config.yaml
schedule: "wsd"
decay_fraction: 0.875
decay_shape: "linear"
Each number is 128 + 32 x the weight over its row's rms, rounded and kept within 0 to 255. Layers, rows and columns count from 0. The size above them is the row's rms in percent of the matrix's.

# layer 3 attention value, 256x256, rms 0.13, rows 105-127, columns 128-255
size [ 96 104  99 101 103  93 103 103 100  95  97 105 101 106  99 102 108  97 104 104 101  96 102]
[[ 76 161 159 131 135 114 114 111 135 122 140 123 133 212 120 162  79 176 108 142 140 181 114 131 160 118 112 131 111 135 145 112 150 167 149 145 135 112  90 123 163 128 116 157 186 120 148 139 126 189 147 168 137 124 169  75  59 102 159 162 147 190 170 132 142 165 108 153 121 111 131 141 136  85 102 170 105 122 157  69 173 117  90 150 207 171 134  86  75 115 116 114 132 119  61 122 108 108 161  85 136 165 223 137 150 160  68  98 199 163 172 195  99 145 116  94 137  83  85 174 141 137 132 105  86 110 101 141]
 [122 174 110  79 111 122 142 156 187 113  81  83 153 187 120 161 115 123 125  97  65  89  87 165 112 110 160 103 172  96 125 146 163 164 115 100 107  49 109 169 166 131 161 109 142  96 153 136  80 114  80  82  83 121 131 162 125 147 186 134 151 151 107 141 144 128 144 135  97 128 139 177 152 119 102 117 106  99 107  90 145 142 161 172 138 152 155 151 137 118  97 221 176  96 147 152  95 125 134  74 138 101  93  88 151 112 140 147 145 180  92 149 121 137 141 162 125  97 124 193  88  87 114 133 104 100 163 115]
 [166 129  95  95  69 173 140 108 125 118  78 144 141 139  85 168 150 133 119 181 131 149  83 119 118 127  68  86  73  82 137  72 184 177 113 119 105 159 114  84 126 180 188 148 102  86 101 100 125 183  58 144 162 128 114 138 100 135 135  89 122 128 121 125  89 135 140 131 123 123 110  69 126 116 166 180 167 135  95 146 133 144 140 198 173 165 184 167 146 119 108  99 142 121 171 101 147  59 151 121 109 124 199  94 151 162  78 156 130 106  77 133 129 136 107 145 145 124  92 151 133 131  78 135 110 104 117 102]
 [141 148 125 168 125 161 130 139  87 114 123 146 129 110  86 133 180  79  66 120 140 156 114 150 119 132 129 108 180 108 163 120 169  70 124  75 111 137  70  83 147  66 167 147 183 174  99 154 115 114 135 154 139 147 171 183  94 178 130 114  79 196 114  97  93 108 141  86 163 118  86 155 108 110 130 168 100 134 115 122 113 109 106 108  86 141 112 121 149 157  83 123 140 137 100 162 163 108 146 163 116 118 157 180 175  73  36 102 183 104 148 126 108 130 133 131 156 128 119  92 211 159  84  70 154 131 133 142]
 [102  79 177 178 127 126 130 142  98 167 100 168  47 146 156 117 135 116  95 102 134  79 168 153 120 174  70 110 151 169 133  91  95 152 138 151 149  69 152 122 162 141 110 108 138 120 104 120 121 128 123 135 136 129  88 153 100 151  75 173 100 105 116  80 173 135  78 124 140 119 115 129 151 165 105 123 205 110 126 115 185 135 166 205 194 128 128 140 102 129  83 117 138 124 111 140  87 138 177 136 116 104 135 188 135 121 157 118  94 144 124 121 130  94 179 115 142 161 185 123 152  70 103 141  98 135 136  97]
 [147 168 116  88 149 130 134 127 147 103 119  80 108  93 106 173  95 109 133 153  91 168  92 130  73 197 110 188 147 114 128 159  78 161 174  78 102 111 156  77 151 128 182 145 131  85 158 112 112 145 130  94 110 131 151  90  97 102 113 170 106 179 226  84 112 157 175 108 146 113  92  94 116  93 189 128 141 122 102 122  92 112 148  92 157 176 176 134 121 124 113 117 102 135 120  77 130 113 162 113 118 132 153 108 113 131 101 171 103 129 139 103  75 175 132 107 170 104  96 207  87 126 121  69  95 126  82 109]
 [155 175 107 184 141 220 101 103 125 117 110 121 174 120 162 128 141 110 155 189 128 163 167 159 109 111  56 113 119 126 173  74 143 120  76  75 138 103 146  98  63  92 158 185  97 121 136  89 121 162 150 126 142 109 119 127 146  85 158 144 105 138  87 157 115  88 111 106  98 113  78 174  75 108 157 129 166 100 113 137 110 116  59 120 134 111 193 105 163 133 145 115 119 130 158 145 101 137 146 137 170 117 122 113 132 164 127  78 131 116 161 185 105 187 128 104 133 144 123 164 145 115  90 125 135 173 123  56]
 [116 150  68 106 142 140 172 163 163 153 131 143 100 151 126 113 115 115 157 136 113 175 164  92  78 153 101 139 124 157  75 100 163 169 128 187 119  93 120 101 103 120 176 138 118 158 147 148 101  69 132 103 117  94 113 153 158 145  60 140 134 120 106 204 164 114  63 120 155 155 134 137 133 132  98  73 137 131 110 134 210 190 145  64 175  99  91 107 201  98 167 135 126 133 162 159 127  90 118 136  77 135 155 111  97 103  73 143 151 148 120 105 100 113 135 114 173  73 157 130 135 173 168 111  99 131 137 160]
 [143 145  96 125 107 103 112 117 155  94 150 146 164  46 147 140  99 150 193  93 123  88 111 177 156  92 107  96 168  59 188 116 125  94 188 171 132  51 114 148 206 101  85 120 114 150  43 113  98 181 121  88 109 134 137 128 144 113 146 105 104 118 103 135 141 141 121 152 140 141  74 136  90  79 136 131 115 149 124 116 140 110 108 133 113  77 154 136 194 169 122 132  95 157  95 111 134 192 141 115 160 150 156 101 121 148 149 213 131  89  99  98 181 116  99 104 107 132 132 133 154  90 124 117 157  82 146 154]
 [151 112  73 158 122  93 103 161 150 160  65 152 114 114 173  80  95 119  65 166 135 128  95  97 174 135 127 178 105 100  74 140 104 114 150 165   7  94 156 217 131 125 147 125 134  91 135 122 135 161  88 131 138 175 121 158  51 183  95 125 110 130 146  98  72 141 133 131  78 117 130 144 128 159 145 199  75  46 178 178 144 120 155 114 138 147 152  89 143  88 155 111 163  96  87 129 129  38 127 169 129  88 141  68 102 165 186 196 106  54 128 130 142 138 129 118 156 148 112 181 160 136 146 109 147  94 134 125]
 [131 128 149  99 162 110 103 116 191 176 133 132 150 167  83 139 115 121 207  92 152 128 179  93 161 150 122  69 203 191  83 165 126 115 133 171  77 129 138 179  99 131 129 133 103 119 156 133  92  99  47 185 193 173  93 183 155  83 128 130 176 132  74  87 123 126 168 118 156 107 138 147 153 186 152 103  61 138 129 140 105 120 128  91 124 125 127 198 137 110 129 120 132 138 151 101 158 169 186 110 104 154 114 125 111  94 124 108 111 183 120 154 136 230 147 127 145  58 170 178 160 108 113 154 112 102 136 140]
 [145  79  84  80 132 134 124 145 105 131 122 125 182 145 130 120 113 114 125 134 162 148 122 209 146 174 136 148 171  86 139 142 147 130  99 102 162 152  73 154 108 102 118  94  25 119 166 146 138  85 109 144 133 103 189 155 119 150 145  99 174 177 215  74 122 132 165 141 103  94  96 161 107 117 148 124 105 170 100  82 121 196 135  60 118 115 105 121  98 143 127 147 185  91  85 191 137 100 176  85 172 127 193 108 100 102 173  76 108 156 109 189 113  37 109 183 113  87 129 153 139 122 149 117 177  81 153 137]
 [110 120 180 160 109  69 105 151 138  89 155 137 179 136  64 112 167  93  87  63 133 124 122 121 100 226 161  92 123  86 110 134 167 144 147 114 144 137 110 109 154  99 114 152  91 117 107 137 156 143  94 179 119 163 123 118 149 121 115 127 104 115 127 129 127 171 151 136 148 103  89  77 147 125 164 177 118 147 154 132 105 139 142 148 100 161  72 116 125 144 136 153  72 129  47 133 161 186 171 139 114 129 103 146 106 154 115  50 135 197  90 110 134 137 149 111 141  76  89 212 105  86 115 163 123 124 114 157]
 [137 124 114 170 113 151 139 183 141  94  91 125 119  92 122 137 174 151 164 113 193 147 125 116 117 164 118 126 116 122 148 153  62 107 110 126  98 187  95 123  96 129 188 130 124 116 135  98  79 139 176  77 118 191  86 157 156 140 125 120 134 154 168  72  93 130 112  82 120 108 149 182 164  79 180 131 141 139 139 137 138  84 164 165 134 128  85 119 142 109 167  90 174  77  76 143 156 139 171 145 108 107 116 121 127 118 141 160 109 201  99  95 168 163 143 138 153 135 113 144  88 106  80  82 171  96 129 135]
 [135 160 107 158 114 143  94  99 121 119 162  91 101 118 129 144 113  95 127  86 177 113 124 138 111 120 100 116 132 130 121 156 112 138 170 156 118 108  92 170  88 148 139 114 132  98  92  98 180 147 155 197 187  73  98 136 142 115 157 106 114 105 138 122  90 135 122 132 104 168 177 119  54  61  98 193 115 165 107 140 157 113 106 187  76 148 173 127 170 167 135 169 134 146 114 132 163 138 115  72  80 119 124 223 110  91 140  87 156 101 143 112 139 158 148 128  90  83 137  97 134 125 116 111 133 164 116 138]
 [152 128  89 145  99 125  64 146 174 203 114 123 104 107 121 126 130 123 165  97 162  88 107 110  91 131 127 111 167 178 196 163 140 104 107 104 119  85 128 139  83 132  96 148 134 142 138 125 106 116 113 137  88  65 138 108 105 105 123 132 164  88  76 151 108 114 116 140 109 146 143 163 127 111 100 199  86 124 146 116 212 126 162 125  66 177 123 121 117 125  85 123  66 106 163  97 151 117 135  87 131 146 123 102 162 143 147 123  89 122  97 119 171 189  76 148 129 162 146 134  91 142 146 116 131 122 149 110]
 [127 209 177 137 122 161 142  96 133 191 106 114 151 139 140 108 163 114 138 107 142 127 130 159 179 196 142 120 140 116  77 192 110 138 139 155 203 155 100 152 172 137 102  46 138 147 138  90 108 154 123  75 144 160 144  79 137 181 116 105 109 137 122 103 157 129  92 149 151 183 159 134  94  87 101 139 119 138 107 105 111 104 109 110 110 166 159 196 145 162 117 119  91 113 137  96  98 165 153 128 170  48 144 124 171 143 202 208 112 115 175 118 100 123 128 123 110 154 145  76 107 105 107  63 134 112 182 110]
 [189 178 150 112 154 168 108 169 162 103 154 141 162 123  90 106 141 134  65 177 180 163 107 103  85 102 140 109  54 160  90 144 163  86 132 175 151 135 107 149 117 116 121 124 127  78 115 171 120 106 108 169 125 103 122 100 132 140 142 141 150  64 107 119 148 143 102  61  94 193 118 140 184 152 174  98 120  88 122 162 145 132 120 121  95 139 113 130 120 141 174 152 153 133 144 109  75 140 159  84 114  86 168 133 165 172  82 161 144 151 177 171 110 136 147 164 120 128 108 114 115 109 138 135 119 129  88  72]
 [164 164 150 131 146  75 124 147 151 136  68 152 134 138 166  87 128 146 113 127  87 106 147 164 128 161 132 153 127  97 119 137 191  60 110  94 182  88 136 128 136 169 173  32  93 131  71 129 157 107  79 134 172 198 117  91 124 134 125 142 143  93  90 107 160 112 126 146 120  98 141 120 127 194  64  88 112 102 151 169 118 131 137  84 146 102 150 164 154 156 113  86 151 126 110 113 157  91 158  93 149 165 127  89  74 180 189 143 176 122 149 107 173 156 144 118 122  60 157 126  89 109 125  83 118 125 180  80]
 [ 88  68 111 103 160  91  85 158 183  90 131 120 126  98 123 140 145  96  90  78 149 148  73 126 121  99 124 109 150 118  90 126 148 203 129 101 186  95 119 170 133 164  84 138 127  59  69  70 157 106 130 129 125 132 168 137 132 159 126 107 177 127  85 146 186  48 168 143 136 184 149 180 133 140 185 147 143 117 129 160  95 172 161 175 135 161  66  97 144 145 195  75 141 115 138 155 150 128 140 126 121 141 169 102  80  80 153 128 107 146 141  74  84 154  73 117 135 115  52  86  91 169 137 113 148  87 158  99]
 [113 142  58 162 135 127 141  78 126 143 127  93 169 108  99 139  82 127 124 142 163 162 113 118 180 123 146 188 188 151 123 130  81 122  86  62 173 162  75  92 135 187  47 152 179 154 130 161 141 116  87 139  88 151 114 115  58 124  93 152 150 162 150 115 150  98 140 141 166 139 112 129 139 137 136 126  43 112 179 141 102 166 115 152  81 158 100  87 142 118 151 104 109 121 155 116 127 115 151 152 141 134 120  53 129 104 105 134 154 135 102 191 133 158 139 155 204 193 116 140 149 151 142 149 101 163 139  84]
 [190 118  86 170 102 131 158 107 161  96 163  98 137 111 144 128 146  56  92 152 165 101 147 162 166 126 146  89 108 135 101 124 129 148  69 105 118 158 122 131 113 109 123 200 144 142 183 186 228  80 101 145 167 170 112 160  71 107  90 162 121  81  89 125 144 132  63 130 178 140 138 114 111 131 117 124 105 134 153 115 150  91 180 133 165 140 125 120  86 110 116  99 129 164 136 124 152 174 103 165  93 144 117 132 108 141 123 142 112 116 172  91 170 139 139 103 146 166  93  95 144 166 110 143 131  43 166 127]
 [125 149 145 106 144 107 150 185 120 183 153  75 173  42 129 141 185  86 134 104 123 113 150 130 153  73 149 116 145 166 129 156 110 135 115 146 144 143 144 111 105 131 135 105 142  98 153 125 167 155 128 123 140 134  78 191 153 176 129 147  96 149 116 104 131 129 107  88  66 143 129 158  65 169 116  83  89 184 111 128  39 160 130 158  98  48 138 122 127 110 102 155 119 149 148 171 144 124 119 151 208 154 122 135 139 107 146 113 124 123 105  89 145 109 165 153 100 127 147 167 172  54 144 154 111 114 142 115]]
# layer 3 attention output (transposed), 256x256, rms 0.117, rows 105-127, columns 128-255
size [ 93  99  86  96  95  89  99  97  98  95  98  98  94 103  94  96 103  96  97  99  92  92  99]
[[ 82 152  82 147 102 161 107 184 120 108 131  98 108 174  84 194 132 133 114 149 134 103 171 101  98 115 165 102 125 126 118 140 119 112 119  72 139 118 126  92 135  69  84 115 114 180 110 115 137 159 170 146 100 130  81 114 178  91 104 141 106  50 123 145 135 123 169 183 128 101 154 140 113  68 148 104 141 122 153 101 118 158 116 134 158 192  77 182 128 134 149  94 165  86 125 157  87 178 157 101  98 126 133 128 146 154 129  97 137 112 124 136 103 148 128 144 153 134 132  69 104  77  35 122 102 160 153 115]
 [116 145 148 159 127  88 144 164 101 130 136 107  99 154 113 150  85 119 151 131 119 107 114  95  93 145 170 167 154  93 106 164 122 124  87 110 167 137 103 118 116 155 181 136 146 149 129  99 157 168 185 183 127 113 157 148 141 142 144 113 123 125 141  59 100 156 117  67 123 124 185  81 136 160  30  87 122 157  88 143 168 126 141 155 147 114 151 137  33 174 162 121 132 175 164 159 146  76 127 112 107  94 141 124  86  99  91 111 179 145 169 129 137 120  87 136 151 113 137 105  99 132 143  56  88 146 205 141]
 [146 136 111 167 127  65 135 126  85 108 121  98 141  98 155 210 170 128 150 124  94 138 122 160 157 131  97 162 139 165 177 120  87 120 104  74 164  69  87 101 130 149 150 141 154 109 105 123 124  98 166 155 108  29 136 147 156 183 100 132 106 118  74 171 170 172  86  97 103 137  93 141 116 118 134 122 108 133 161  74 174 141 157 116 179 157 132 138  71 116 161 137 248 113 127 118 132 113 135 146 133 140  77 128 151 162 142  88 196 165 162 150  80 218 123 210  97 117 112 109 153 103 124 178 140 128 125 119]
 [168 131 152  80 130  31 108 154 103 153 152 108 101 159 113 174 129 163 123  83  91 136 119 190 112  66  95 116 102 142 172  90 107 162  61 109 203 123 128 112  97  73 103 176 139 169 127 117 161 121 133 145 164 165  97 137 160 158  61 146 204 164  95 122 142  75  93 123 175  95 126 121 156 129 128 171 107  95 146  96 140  80 169 160 153  96 130 106 118 117 123 150  90 108  71 106 133 122 141 114 158 162 166 128  91 143 162 105 118  88 178 103 105 150 159  93  96 176 145  92 107 116  87 132  86 128 118 120]
 [139 152  82 131 193 126 139 119 111 139 134 118 159 102  90 136 179 108 134 139 147 171 109 104 114 146 124 147 151 203 106 134 121 100 189  88 119 142 186 161 190 104  75 108 117 106 141 102 103  92 148 146 162 142 153 134  60 133 130 131  93 130 119 116 135  96 113 102 120  97  91 113  98 148 106 110 126 133 127 175  73 164  44 129  88 132 110 155  69 103 119  94 109  51 156 149 141 107 155  81 175  95 146  96 136 108 133 153  66 134 199 126 146 131 124 131 155 163 214 198 149 121 123 137 124  84 139  84]
 [172 120 126 168 115 106  76 129 120 147  98 152 101 156 168 159 111 146 120 155  69 120 105 100 198  87 104 154 185  60 150 100 135 116 124 117 132  87  88  74 112 116  91 174 174 150 176  95 129 180 131 140 184 156 146  65 155 159 131 161 158 139 125 126  81 117 128 107 148  92  97  68 104 100 163 106 167 115 146 101  99 140  87  96 112 144 184 138 153 151 130 120 102 191 162  87 163 145 156 108  73  95 115 146 191 165 177 156 125 157 201  82 118 127 166 119 111 136  79 123 182  71 120 147 106 114 175 119]
 [136 119 132  51 142 168 140 144 196 114 106 197 202 141 174 169 115 158 132 187 128 138 121 167 116 118 171 109 131 175 158  57 145 173 158 102 137 107 202 140 124 138 136 158 142 114 105  94 112  89  85 170  44 120 168  79 114 163 148 131 109 153 101 173 110 120 133  97 151  40 163 131 187 109 122 154 125 135 123 142  91 114 154 162 150 143 173 142  66 134 126 125 156 127 117 130 154 142 122 128 109 106 153 106 177 176 123 178 124 132 177 137  73 115 132 136 152 167 173 146 132 137 124  83 148 147 120 159]
 [ 97 115 122  97 112 171 211 141 123 142 152 131  89 170  92 108 180  87 143 127 130 166 115 189 154 147  89 169 128 149 125 170 171 147 133  15 106 158 115 144 146 157 114 163 108 111 177  99 131 105  84 114 156 154 150  95 106 153 150 104  84 162 194 121 122 181 168 134 100 130 105 134 153 158  78 135  80 164 161 114 158 109 100  36 125 167  92 114 114 159 125 209 111 129  52 133 122 150 161 153 173  84 154 141 134  99 209 114 152 168 116 170 150 122  20 110 132 188 107 111 109  84 121 164 127 142 102 152]
 [102 107 220 100 120 116  97 136 137 121 156 135 113 192 101 118 106 162 118  69 100 119 145  39  87 108 105 105  88 114 124 136 140 102 155 124  69 149 100 111 158 133 129 171 198  83 106 177  93 112 131 134 154 137 132 140  72 126 145 111 145 130 128 115 147  70  78 123  84  98 161 144 115 191 117 118 132  84  96  67 126  74 138  93 112 105  87 113 111 141 123 116  76 147 154 107 137 135 103 128 123 100  85 170 133 108 108 125 145 106 135 118 135 192 117 177 164 130 100 117 122 134  81  62 137 135 111 173]
 [151 157 146 107 167 111 121 132 106 172 125  57 146 120 139 143 141 172 185  85 136  77 111  87  87 127 140 142 142 197 190 145 141 132 166 179 198 152 145 115 124 109 134 164 130 147 123 145 102 127 142 148 171 187 123 113 132  92 138 112 104 123 110 139 133  91 140 189 155 125 124 127 103 124 168 127 141 148 120  94 134  97  86 141 143 156 181  85 169 106  60 156  91  88 194 122 135 107 200 102 188 122 139 120 114  98 144  77 203 102 137 102 111 119 135 148  72  98 124  99 135 104  41 212 116 130 135 104]
 [ 72 143 148 151 120 202  93 139 116 149 156  69  75  89 109 145  98 186 143  88 135 152 122 178 111 126 161 144 131 144 117 175 154  87 158 135 126  94 131 113 204 119 119  97  89  73 121  95 133 148 101 122 112 110  83 152 197 135 140 152 101 174 152 175 133 144  87 130 145 117 140 160  82 119 155 152 132 141 109 144 150 126 152 121 161  79 120 157 117  90 139 185  91 126 191  55 108 117 139 113  93 138 104 139 175 146 143  74  92 166  73 163 205 105 124  75 150 151  63 121 156 125 134 111 152 134 146  93]
 [157 134 139 116 138 154 101 145 120 144 136 155  69 129  86 138 155 139 156  78 135 154  80 200 147 134 162 130 108 129 168 124  98 143 115 144 176  90  78 147  54 128 120 132  81 129 126 186 174 152 165 140 152 139 131 155 134  52 164 111 163 135 150  76 128 114 109 152 131 150 188  52 119 159 124 146  87 138 101 106 159 111  92 168 134 169 157  94 133 121 121  88 191  75 137 112 139 109  79 147 111 115 212  84 120 169 129 124  80 185 117 155 161 161 220 133  86 147 171  93 152  64 121 161 141 142 160 163]
 [103 116 100 100 139 171  99 158 158 142  94 109 137  92 128 111 107 189 114 101  87 132 151  95 128 125 105 117  94 131 115 108 106 161  98 118 142 156  14 117  53 107  87 167  81 142 119 141 121 152 146 164 104  85 106 129 178 195  75 188 186 209 189 125  97 125 156 148  96 146 171  94 115 133 161 139  90 108 105 134 136 168 158 168 128 132 134 193 103 159 100 138 117 147  91  93 105 116  89 120 100 141 136 126 151 142 134  51 123 127 154 120 172 107 175 190 103 125  94 172  75 153  52  86 134  73 144  84]
 [ 73 111 113 113 126 121  79 135 202 112 170 126 100  93 123 104 200 184  88 150 107  27 140 123 114  81 109 140 106 111 151 144 145 150  99  90 172 122 151 162 152 138 101 161 138 103  96 109  95 130 135 110 145 112 143 140 107 120 109 151 140 123 165 177  94 177 140 151 125 178 112  96 103 165 145 151 134 134  79 170 149 158 140 176 143 105 139 144 106  71  97 163 143 122 162 118  96 103 104  88 140 121 104 162 121 135 144  95 104 118 101 101  92 164 141 108  70 136 161 135 111 134 110 174  71 131 185 122]
 [203 144  88 128  84 168 127 138 118 121 134 109  88 104 107  63 151 171  66 146 110 111 119  76 109 150 162 144 162 146 125 146 130 132 138 116 105 174 126 117 131 146 166  66 113 109  96 110 125 146 149 154  77 119 137 140  96 124 118 101 144 155  72  96 118  92 116 133 141  35 202 201 133 113  71 126 177  98 163 110 129  78 152  99 128 179  90  95 106 149  69  86 116 173 131 104  97 146 179 111 126  96 128  87 180 164 156 140 138  64 121 168 145 163 137  77  90 128 170  57  64 211  63  98 124 114 138 118]
 [138 144 110 111 166  81 117  91 109 130 189 103 117 106  77 110 169  98 132 152 134 182 140  61  88 122 162 167 144 177 140  94 167 125  94 125 185  57 123 112 134 121 140  97 141 161 121 139 156 117  65 108 144  67 158 132 155 144 142 143 119 204 123 154  60 148 120  64 116 114 181 183  79 126 156 128 149 115 106  80 130 143 136 161 137 136 112 106 147 135 113  92  94 111 160 120 156 138 120  89 184  93 193  86 134  78 101  84  95 153 104 126 153 134  69  97 110 114 136 113  41 128 126 170 208 135 141 131]
 [ 79 151 126  95 160 109 110 162 153 137 163  94 135  99 171 112 127 133 115 130 128  89 129 104 157  80 141 184  69 131  91  98 101 140 131 132  75 167 157 140 140 152 125  45 134 110 116 114  85 119 143 169  43 109 128 185  98  90  73 157 141 144 116 176 157 170  92  72 148 126 128 158 172 123 125 119 109 135 174 120  97 112 143 116 154 149 145  81  74 135 109 112  90 166 170  81 144 114 111 173 191  88 156 111 103 152 126 135 119 112 183  50 117 143 103 121 152  71 161  55 154 110  77 115  90 159 154 137]
 [146  84 178  99 132 181 163 154 137 119 140 100 130 132 129 178 110 125 170  87 143 113 110 160 111 176 170 102 165 148 186 106 166 120 177 156 105 162 149 147 135  99 139 153 111 135 142  81 155  97 101 157 182 133 127 144  65 112  87 168 163 172  97 179 182 118 122 160  87  98 130 112  97 129 164  57 110 139 132 145 165 115 156 187 118 115 137 107 119  42 164 107 102 149 136 149 170  70  97 166 141  96  70 132 147 149  98 104  77 186 140 137 141  91 167 139 115 106 100 163 121 154 103 174 103  92 136 119]
 [ 88 189 122  92 123 130 133 158  93 130 137  44 115 124 100 130  89 177 186 137 100  76 120 180 154 158 153 130 154 125 120 102 148 150 147 148  49 142  70 119 134 138 117  81 133 157 147  81 191  51  85 115 134 152 102 134  97 159 133 160 136 130 140 124 139  74 159  75  60 121 171 140 119 155 146 129 148 119  95 100 127  90 135 135 146 112  89 151 100 145 108 184 101  83 144 168 116 157 135 158 120 135  81 145 118  95 179  88 107  94 151 126  84 140 117 115  82  97 193 133 120 128  88 103 169 143 117 138]
 [176 122 142 117 180 175 114 138 196 189 145 133  75 115 155 100 165 158 174  56 136 133 132 116 159 181  94 170  91 166  99  65  86 154  94 135 162 228  48 144  97  88 102  90 108 112 110 138 130 165 128  81 108  96 130 100  91 206 114 148  93 128  98 109 116 144 134 136 163 137 113 138 135 119 142 195 108 141 115 111 137  83 152 144 157 114 137  92 122 127 113 116 167 125 111 158  71 135 138 116 119  90 132 119 130 139 135 108 141 102 179 129 164  98 124 196 126  77 138 151 144 152 124 124 106 174 139 160]
 [ 61 245 130 108 116  57 214 115 125 132 113 133 126 135 187 130 151 137 122 147 135  70 157  90 118 197 125 100 138  81 146 170  92 104 128 169 167 119 100  96 133 126 135 146 153 167  73 180 155  86 144 123 165 128 165 186 153 116  97 149 171 134 108 141 115 129 134 168 132 150 113 186 120 135 179 159 118  99 107  65 112 133 111 223 155 100 120 120  92 158 133 116 119 149  87  80 103 140 120 100 110 128 159 124 203 132 155 130 142 119 128 130 104  66 131 103 155 131 125 162 127 107 164 150 143 135 121 110]
 [116 159 172  41 152 159 156  88 143 169 193  91 126 101 112 121 150 157 190 143 128 109 116 108 149 135 159 194 171 117 168 119 118 160 103 169 119 122 119 143 120  94 104  96 142  94  85 126 134 140  82 153  93 181  82 149 171 103 119  97  74 162  95  54 196 152 139 132 151 124  73 114 145 126 165 121 100 101 135 140  84 206 119 146 129 150 129  79 156 161 141 123 168  90 108 102 176 140 137  96 150 109  95 133  85 117 160 149 173 109  90 172 197 135 118  94 174 132 148 162  79 118 119 154  95  76  97 146]
 [129 200 136 158 114 128 143 109 114 104  99 139 101 123 166 130 142 142 159 138  94 130 162 155 117 123 128  59  82 133 125  65 122 142 146 202 153 166 133 160  91 106 141 144 131 169  98 131  54 102 169  96 132 136  63 121 107 106 129 136  88 143  82 151 179 144 137 133 127 131 124 155 174 111 167 153 185 150 140  99  66 132  89 143 106  67 107 160 111 168 167 134  89  98  89 133 123  94 185 160  72  93 148  80 100 181 141  77 118 116  83 130 121 155 139  98 130 150 175  90 156 167 115 106 122 122 132 129]]
# layer 3 attention query, 256x256, rms 0.138, rows 128-131, columns 128-255
size [113 118 116 114]
[[123 140 156  64 143  91 115 153 128 134 115  85 107 127 160 122 155 118  93 120 142 139 108 195 129 160 179  60 154 106 104 160 111 169 179 143 150 171 163  60 138 118 146 109  85  91 141 153 138 159 135  93 171 153 166 125 163 101 120  62 155 163 125 140 101 109 196 160 149 143 155  60 125 128 139  90 152 163 158 153 128 158 124 134 123 124 101 105 128 170  76 138 127  98 132  82 213  89 205 141 111 152 166 117 150  86 104 124 119  88 111 121 137 107 126  87 134  82 194 180 126 128 143 200 141 130 141 145]
 [143 152  96 149 151 145 126 170 182 103  89 144 128 130 128 184 118  76 141 111 144 139 182 128  94 158 126 107  95 104 134 157 149  85 142 168  98 131 152 122 153 141 105 139 104  97 138 172 144  94 148 153 110  94 141 141 117 112 135  97 130  75 108  96 188 122 116  87 201  57 164 207  56 102 175 155 144 134 107  96 100 204 111 118 122 136  82 133 102  94  87 125 179 193 149 126 107 115 131 109 115  82 146 168  73 124 126 124 216 155 118 125 171 171 108 167 120 174 154  97  95 132  73 136  85 129 122 102]
 [151  76 115 130 171 121  87 122 127 111 139 148 163 168 146 162  89 122 107 134 130 188 119  88 154 166 176 147  87 140 131 154 153 142 136 110 148 133 103 105 126 160 145  79 130 107 172 101  95 129 102 143 139 193 132  64 145 190 101  78 114 118 121 195 129 173 169  80 127 148  63  85 148 120 103 147 135  97 175 118 178 164 119 155  98 134 112 174 161 132 133 180 139 114  71 114 173 129  74 152  69 129  52 186 110 131 162 142 101 164 164 121 127  95 149  99 112 163 109 165  95 176  86 152 113  90 115  95]
 [152  98 184 157 109 102 116  98 139 160 135 144 128 156 206 139 111 152 128 157  70 143 110 100 133  84  79 155 162  74 131 111 150 129 171  47 131 109 133 101 201 179 119 152 138 106 161 145 103 116 108  98 156 118 132 136 164 132  91 108  89 143 132 203 146 134 174  92  83  96 131  87 140  89 155 186  89 170 189  99 108 104 160 114 118 125 111  75 118 125 163 119 108 131  93  71  99 179 136 179 100 179 140  75  69 129 125 127  87 105 112 114  93 147 149 130 130  90 156 148 111 119 102  80  89 117 206 141]]
# layer 3 attention key, 256x256, rms 0.141, rows 128-131, columns 128-255
size [119 129 123 119]
[[171 164 118 141  70 159  98 141 171 104  94 135  98  97 170 115 171 125 115  86 112 152 150 134 118 154 114 132 168 139 118 146 183 117 163 142 120 136 139 147 123 174 122  80 184  88 135 144 104  98 141 100 138 120 151  82 127 103 130 130  62 128  72  92 115 115 136 118 159 162  65 112  75 140 134 112 176 129 157 118  82 114 184 113 129 105 144 118 110 175 124 128 203 126 106  81 128  84 196 124  69 118 162 107 151 154  81 137  69 159 103 115 114 147 120 110 118 102 166 158 146 151 178 175 155  84 121 110]
 [121 126 161 123  92 120 149 142 140 164 184 159 109 107  96 121  79  86  97 126 129  57 157  90 144 154 143 102 119 117 130 129 146  85 145 141 113 180 108 111 112 172 104  99 163 133  43 122 118  58 104 105 143 130 125 159  59  86 113 160 125 130 141  97 205 129 143 101 138 167 180 210 126 121 117 161 183 136 114 132 125 182  91 100  87 105  68 144 151 134 106 135 173 152 167 116 130 112  67 213 163 126  99  88  79  90 104 153 142 156 110 153 128 158  96 153 114  89  92 117  75 164 150 138 121  83 132 157]
 [ 91 119  91 175  64 158  86 141 168 130 119 200 164 111 195  91 142 138  65 120 125  85 217 199 136 159  72 157  84  72 154 128 154 182 118 137  96 140 147 100 157 137 141 142 123 120 131 119 169 131 121  96  88 159 111  92 106 136  87 126 125 128 131 125 125 164 181  95 143 142 139 111 174 140 101 168 130 125 150 161 149 129 108 185 111 171 150 173 159 130  96 146 118 108 133  90 159  78 119 152 147 119 105 163  99  99 116 159 126  96 135 116 103 157 209 126 107 196 154 137 103 150 115 136  58 104 175  90]
 [152  80 159 110 133 112 129 161 114 109  99  92 127 147 175 124 101 176 162 112  80 111 132  89 144 125 116 164  90  82  45 117 173  93 144 146  84 166 137  75 131 125 138 128  96 161 122 110 162  97 182 122 142 171 145 143 170 147 113 161 122 130 132 211  86 108 104 116 135 111 143 149 186  97 169 146  84 183 132 149 133 134 128 209 135 137 184  58  95 118 127 146 151 113 106 156 164 132  73 134  95 124 141 103 124 152 115 162 101 133 124  64 145  97 166 195 120 116 138 142  48 108 125  95 144 174 184  71]]